From a checkpoint of a small transformer trained on Wikipedia.
Training: a variant of SOAP for these matrices, 137M tokens.
Each number is 128 + 24 x the weight over the matrix's rms, rounded and kept within 0 to 255. Layers, rows and columns count from 0. Numbers have three digits each.

# up: layer 8 MLP up, 512x128, rms 0.131, rows 105-129, columns 0-127
# down: layer 8 MLP down (transposed), 512x128, rms 0.183, rows 105-128, columns 0-127
up105:144150123093142076158149140135141134134120147197209126116127106113100092139128140045106116144125120155076129099156100109116133129102124130124136149141139148095147117144137146114074120155104128108133145109134114139157130123074131101112137154096076150090143142156143095150147119126163163135112116134172148144102107141147148113078117126135104124179102141097107111178128088121141124124156
down105:125115147079144132117103159131117099116155133112113112130113140068140110150149108152139157094127140159185127097132149111150082106125132156148140109142055081169101119118103117111119119130142138082102115162101138073124110107131169116126139161161156168113151098113088138153157139119111095131153109146125141155129141129150116122117102136151163114077136112123135143095135137096125130113155
up106:077127119134148139139127135107117160165173172106117123131167121126085140132098182105145149122120130138123100168109134105145122084112101149108128100133128153132137134129159133163133126165152148122117094143148140132122124152113111077159137138079124124048163147116148123168114143144168133148144140098106121108116122125104124116147144111143147116157128086084112165136144111135134099091116
down106:095151174118091122149139097161128159132129175111117148143094137127151090125151171119165125104120099115097155118107152146103097177152159150130110176158142140129138101128143135119111093141123101116138095106147124132123125135192113131107113170072079147123130146153146135122127118119159096161117120155107141103148103119155120138128121151122129127146186106122128119130152112154146084153144
up107:122103141153163108153167121108137127105062118132123138104154098112179088148154114132127139166100083140132118128114152148134104124134120121171097152104125120139110131111091123106141131080136119125089098169118137099182123117121140122136139101136114150153121121114150189082116083169180149141140112093131115108143120099111147139142151134125143146144123178156129098121116123162116121097103
down107:147150089133142128117090120128162083103134137092119141102132130119140145134115122159139079150097164111131156132086121157144117104140113110142101117151175149097105117101130145146075167205124064127119146118149123151181108122138129171108145143124107123129165123114157109108097085123131127063137119160122110095106116132169138146090102120113109160121098127147111102154116165153135114143101
up108:148160121137097095077106111092090134138139149141132121146138142126159099180135093148141162183145115108105106140123107161095123143123137086164113112146121129148171154131134166148139110131121126098116131095070090128103139109135126116139132080084099135103127058123116132136140159117168151126127156127119173105158102120132126165134121123155123125134123114114130143142135116109150124167091
down108:121107123130119098141113127127165144153170078119112107142087132136119110122126124132126084117124103133103123174134132108140121123132134106131088173132139152146119133096139122096156135141155090141196108136140161132144109118116155122107117147148158132134134180114133119087137088123123125169116114115103118141137137151142170116171130122142122108152161166135152120081091107112122150160143
up109:148130139071175103167198132157139158101145165126120080112142161103126147136146095073109135141127137104121158137089162114091121146162112128134144125113118085151094152135133113131135168112132154110145105164060130150076160117108121108164171159101155054140119120062128115116156114137127160096139097115117141130102145150150156118145072108174113109139135161175119127106151165134130130094086
down109:109146068125148127125106099173150099144114152118116163141096145119151155147138130157127145159160129084114170126156163117139090118132141073081128125147132115140118160124142136121112085164139141128154080088144111141143129092136153126103124128121108114078127099147113081154147127165130094113132128108141133077099178115098132121094145119104146162165124121136116168106152097201093186081123
up110:097105162084137133129167121129116127115115137116097096111116144147117128142114148127141114110133124112130117158148102156168160103163095101132133142129139111137091128176107104155161137119141088160108141123138111156089146133143119166163130106150117125137179140125139155145120100131176128105148179095092130177121123127125147135163105081118104165119098156096149117117140131136108097142157
down110:110127162147142099089114161124085161124128137168074122138104114110118127109113131115132082130135126125147155118101171156142137158135091143127148112094125131129095151125117130134110140132131114166083155151144142084130108122155147149117126110130168176140132153086122123153119167133081086084154139132140070088111138105149128161112161150117108128138148101151112098108187118099152137119129
up111:160125142139161098185142142119092147146112173123143131129115116152123136102094118146089178089128133115108106076129148155146095098115100134130073090115158107179108136123141104167117176109132126153170132090130125138143092128135128135126115150121124134171116121113141111096125118157185153155101127124117105100169102138103168072141116133112115125137100109148158159118079131151139102130117
down111:066095138100098134122132155149127139148113143105146115135101172094054126171128148113184158130066102150139127138163129138085154117131154085095112119124103142147097169110116122174115094140130126130136122156114142095098141146159149150075125098175118100130109093086094110143158120130133128095130152158128100128109111100095106150107137130113157162111138145119079150139139154111125098114101
up112:168154099124152153155124124115106082169118139126147159145122110171182162167103079127120137112116118121144087136111137155126143131130120107135158121125184136118141117118160114117147100110110107132103126122158108128103178144073114116139119102137074094108092154128132145114110135163156160101163103135109089084139151139096130129154134126138135184166064112139150103161120108132144133122122
down112:071106098139122125115085125136118107124105127136124096149106138088121117091149098127185126165121127116178118125169121105152094154134103094141163098150100130113155124159105123156126122115158100127122109137160118115138130103108154099145142104107142135127188122152127146118128083084148136150156112127115143117130127126121122118098119130110137133126124117101084093160138144121175150111137
up113:176144110094114103073136094151124123088120141149174163149146149138154123125127121126104112132146100130139126167117122111145136106095147116151136146113137117163139137086093158119130133122106117142088154159091111116142141134091122145096140148101164101128107074144112112116113125148110117146108145108123138173127142135121131087147139151117147173178114121142142150138131125151109123124132
down113:131170130118139124127104099118124111148162139128112108087148155131078160129142141100141118162099137112168131099153127117108106172123131143123103188136136148115152108118148123145097136139108131133139124164101120154123136114121119116132144161150090136179141139081125090131150119146145169118124142149156106144164126160103150150104177122130108133158117148104118139121121128134107099125115
up114:142126135098147111126142102152140140103115140133144111132109138155089135124073164136108146132122102112083108132172139078127087118156142165126120155095137118168217124111141139126152104123128107119131138114106115147110118153132135147111144124123136157125136195127141112126139112138149164131128121118114129113160148180148139136135139122110162131137090145107152152123112137134134148106115
down114:156130166172142125154162152143119113169127120113127140121138153106149110157106118139130071132155155119107105169135148130131111147153139131129119122097177144126100177103088097092152139127108141141137131151174155096122130165173140126154138159146108139127147125113098102156189123133127128126145124153122137155109172146093103108123119140132144128109138112121143116104151122101150112116098
up115:114106146157133119144131088176157159071109108127119113126125127127128089129152140118161159130104119118152097104129124134136116136116135168110122141115106102129099146122106100136128145126131150151149106138155077095093148126157122115143144094151117141136142123144120113127132085121136108124178135124115118193098116168150082169114140159158160135146139099061151124151144113140168132147117
down115:125121106107131082146141116169080088104176177140150169141092146136149116133150109159122099111130114143145129132164115113122168144126146144172131109117128104135104102126136189085122140101123097097191110158109189125144119132128106159126153138133118108134109136130108101146129120152125139147132142114145122125129094161144176139151120117176116117132136088130128124103125097102141095132089
up116:145101128126115167097158114125102101121126150144147145160136141138134132130142152115134188158122077130118124146133132155080134186114097136120114147129125139123082130069125088151110096101081126139115096077106140141114128147113158122129150101111147117147131107163125102136105136124136108089104163121148112153099111137187112162164137138105157163119133101092118141153130168129145096141078
down116:110171126115114119131135208135157091115175118142141145106139116098164119108168161138136138167123113099175135144132101108132150155146114159131139142104096131142105153147135121107158159116139123139119137097086108164120129115144113163151120159122121110160148097112154117140137104176119114138141105127123126132170191117120113067172159122203121082125109117141155175154134133094120147129131
up117:125137157073090100112121157117095096096171109122166124090136131141106105147145127103117158100120161121138147084133104149172137165130104135150148135085127174128144138153150146147136146123135145147132150151146072072142106111126111113155078113143100146171108154139145154137123166162107157094092116100161171081170113144148125118124159107120125110149079096155141107107102126121145148084158
down117:114153133133130102133100124136115137124069160102143082095099152159157160152103139169094134117116133075127158087155121160155119173151155151103138110172105137151131117139084144104109168110085127122121130125147108128126158104129090135126126085131087131091184129125141151137142160066160095078116073129121103106106126152102110149165092144160107168099120115142169143111121143110142129125121
up118:115115131138156090154112151147141137122098082145111145167146099134109072123134163138115123154149106128143122137139115119087120114114099105141142167093134116146133132098121130075131118120115173110155110119138137110111125101122119117140117125158136150111122139147113181142131126118122126137130089117140168137108098135151186129138135122130167109130117115099142147165135183151128109121102
down118:135126096132176159126096114102106132109151140126159107096105093093112124137114117095167141122115106150104092102145137172113142105104105172160122107169114120137134133138100139127128134127096102138144144155113143166149107146124125116105160172166144112090125125153147098124123170127107144130137141139106135125104131144079157129158122138133147130133126060111139141136102149113118138097106
up119:111124092120116125135129141096149178158119118115097107130128156109143105115132105141121114148143153126144140128098145128175112118137126153086145117137126123175106117140117208119106131101121126127116108127133131108144121118160149148158115135116093133112103153119160087144115090151132166077123086084089139103120122134156145126143131121180139160153119115147078074094123134112131147151141
down119:161133087114121130121111113131170137141151093112144112109166196174126109139111136111151117101120129098160136129086120160134192151138140113159128098107121163094105119133126125109147140132147098134130162113090150177120091136169097095140138133115121142093179110120130140154164139141172126120090151130137110117134116115072123140120176146141115119127135117114120155121175139104166109104119
up120:115133160123147120125171116158112143106117136100138134147112156130139147133102138118139114114106142165205138117139111103134145114125111133141068117149115153133119119101134131131176122147093101152126106131128139117138114138144154115144135145115087138095112118129130116119078111138120146142091104111139163098118157132102127099133136136184110172128105124112161149104095124103099101191156
down120:161144137101117118096173160120119097127132144107142133123126131115124125167101129138139159121142148121138134153147111118091149115118093090110135119172104134069101128126088123124151157137138162103152124116119141132100164101108106137086134157093173161110149135129142133149132114103100125126090130139117119142113129137133114110144112093116147165178129125110147086107172135157113116146173
up121:113136112135085102104102134113097154115183169155142121121137140139105113175120098159098101145099158133106183153131108140121162129111091164129138141138165120156137121073150097089127137086080127128168122134128106116124157153134100116113129137154107149124144167127113153119122148119152147146057108088084149105127117141132118099089119130150147166187095120142133127138149175116125117201138
down121:114168149120108127147137133111132108127159130136118115129159182154117096139100121172095131141144159149143121150152097130148120156142125111128157166150152117169136125096148095092105153176119091154144120124134149147100100115093118128112095168133156081155080174149148143142088134111085073158187099151090124151145181090092066128169117175092152120149114110114106106131164106110105071146114
up122:125162134142145145089133118151091111104149124105149140128189148152128136111123102132098160131132090093128129167085108091115143078139146139092146126134136136137143176110124097096166118108146071147144110155111133131130078091131143135150146190094129108100135094113113119162121171126125125156107168075137142124137089129143109109106121105100129108128161168158084121119108104114111192137100
down122:096121113103129156137116102107100086115104152136132157089128111150119118070154120131115128162141129141114121121119140098156148098144150145126113149156138124112104115116129174129143126105067173145110138135130139114134141184117115147085141169206105136112112121133132098112155177157118139120117114105111136084125124099136130120106114110137156144190145136128101092159150118112071128154104
up123:168133159167119130148177105090112103136132121114111137117136113107158165121143110105103127102108131149130046111135160119117104106130100141139152119105096116093169146151143139107130149129135102125139158150130093157151170122139095097138127136139130144106158138127106123112132132133140115134173117143122125121111115120159142161143141107095107103108101145123100107114084124133094140134151
down123:149112145116129130134124130125114099118121082150128120105120160132138105136155111118111151084176132133087120146135138122152138105125168125147114129147110088091175141129116113106107149109138106124185100128143159115112144169149166121116128156112182141129090138138145118151097124148186093137164092117157158095155147131105128133129161104130110111132134152128136112108087092112127137126143
up124:121140120104127119120140082112143111127161135136164185136123199192131144102132125127147146122086161107096084149132113141079113157162163104134106095152135115155129162088093145104170140099120088157148156115153154140091137094148114111143165131170151148132161144084113119122170123163121145127111117091122153109108160114146124132139112139124122152111125091081118121101088063143107127126108
down124:136136132123147110082130123143136103124096105103145114101136114133130131078118103181137100145159151105098116111108159167115102175137087126112131153159114150126091116098117137157170162163097122101136162107126185124133169119143133100129178158133149120128147131118141076142139116126136116113122126145115125132149088117080110108097167095152136136123142189112134120103135155136123123147101
up125:094155130134183094118142096061142137138131163147158148189156130133126104113115142127155164109110113138102103132146139170084119122104120098123150131094157084124137116134115148136157094094151124141108077138111146157124086121129098150164137149145149150124169160169109148166149178118152167142090133103101122127140162118131102160147134118142162167125117144137110138119107165101119127164132
down125:127161118143166137134137060098116144158089153175068149095154146141147106143177167119113103113075118128128159141105093153131092150148093149142142135134082114141164133111129167161153095124095169136168157144113126083136086110118087166149102158161167117154122119089097124125122107143118130150117157121150151159145146148144142106128135123121178134095111115118124134122119118120173160136107
up126:143177113115164121091133132138134125149121151133187148112120100123150144139120150151139166132102128135101140147088106164148103130099135118098126077141148107150138127151090163148143175158142171115123104131110140138125155098131121151125108139161135155090135082162155164114103147157161112108122093101126159110090127084134162117116123123108078129118142157107133097088102066131106152111148
down126:137132167137141126133127158147107093157146122089088127099133144091125126141174160156095132130108118101133122091109117136208198114109161090102175151142155110081153136139107144152138111114116124128096124146129113107160141148108156137136112144121122096130128091129118104150097087105123149138132136143146120126119132163107177123116102103113141142110128147099144131139187137121136137102144
up127:150134112120123142106115104126111115141136111126105145148178138124118116113109137082106146168131167147075147119069107101138140196135141141121167134126141160122137125117112123107127109081168147098136122148127145102096131145143140144137135119123080094130148135107069170131130100142203129113206137156142143106102126128103136126155134134115103123131110102109154118102129099137146118139150
down127:092128155077123128143078142144086116147119104105074136062113148124125102158123159116182131117141087137163128159136149125150115097089123125145103126169108133127131146143147164151139133148124130125159118145155093118090106148124085128164143150112198125121140140155145137125106135146119124123118155067181116154161102167108136115096105122129103129142129165133120149179127145130136118119141
up128:116089135102110114119147120170133136114102163125085114120144124139164142118188077155119090129102113123150120142134111151087121128122148111096149112138130116102162104140146139128132155113120104137155105135124100073174137174126115135135171121077151159176139117114134146155164136121143151136120174119150129131111142195142129120109119119097130118121148072134128117151091095139137140172153
down128:142139146126122116130093157144090153103157171142130075156074117112183149129126144099158133138111115133107160115120133118101141130157132126141129138101151169132111161135145117155143076120149120145135119092119109136137119156118116131124107151116103100139101112120121108120151128082146139111107102119095109132124158087122099130103113122141158139182116138136123125101138112125106160087168
up129:159105119096163126135157158149106121156117143124185116128116155140115145124147121138168133138116111122114154114120113165106122106087132108090147121119135165118125125109117143140116104133135126150137118102141125133154158108089149075130122113114123155100079123177101182119116094169122087180146153140175152180131139129088109124122172124140124131141131108173125107144105128153133126098125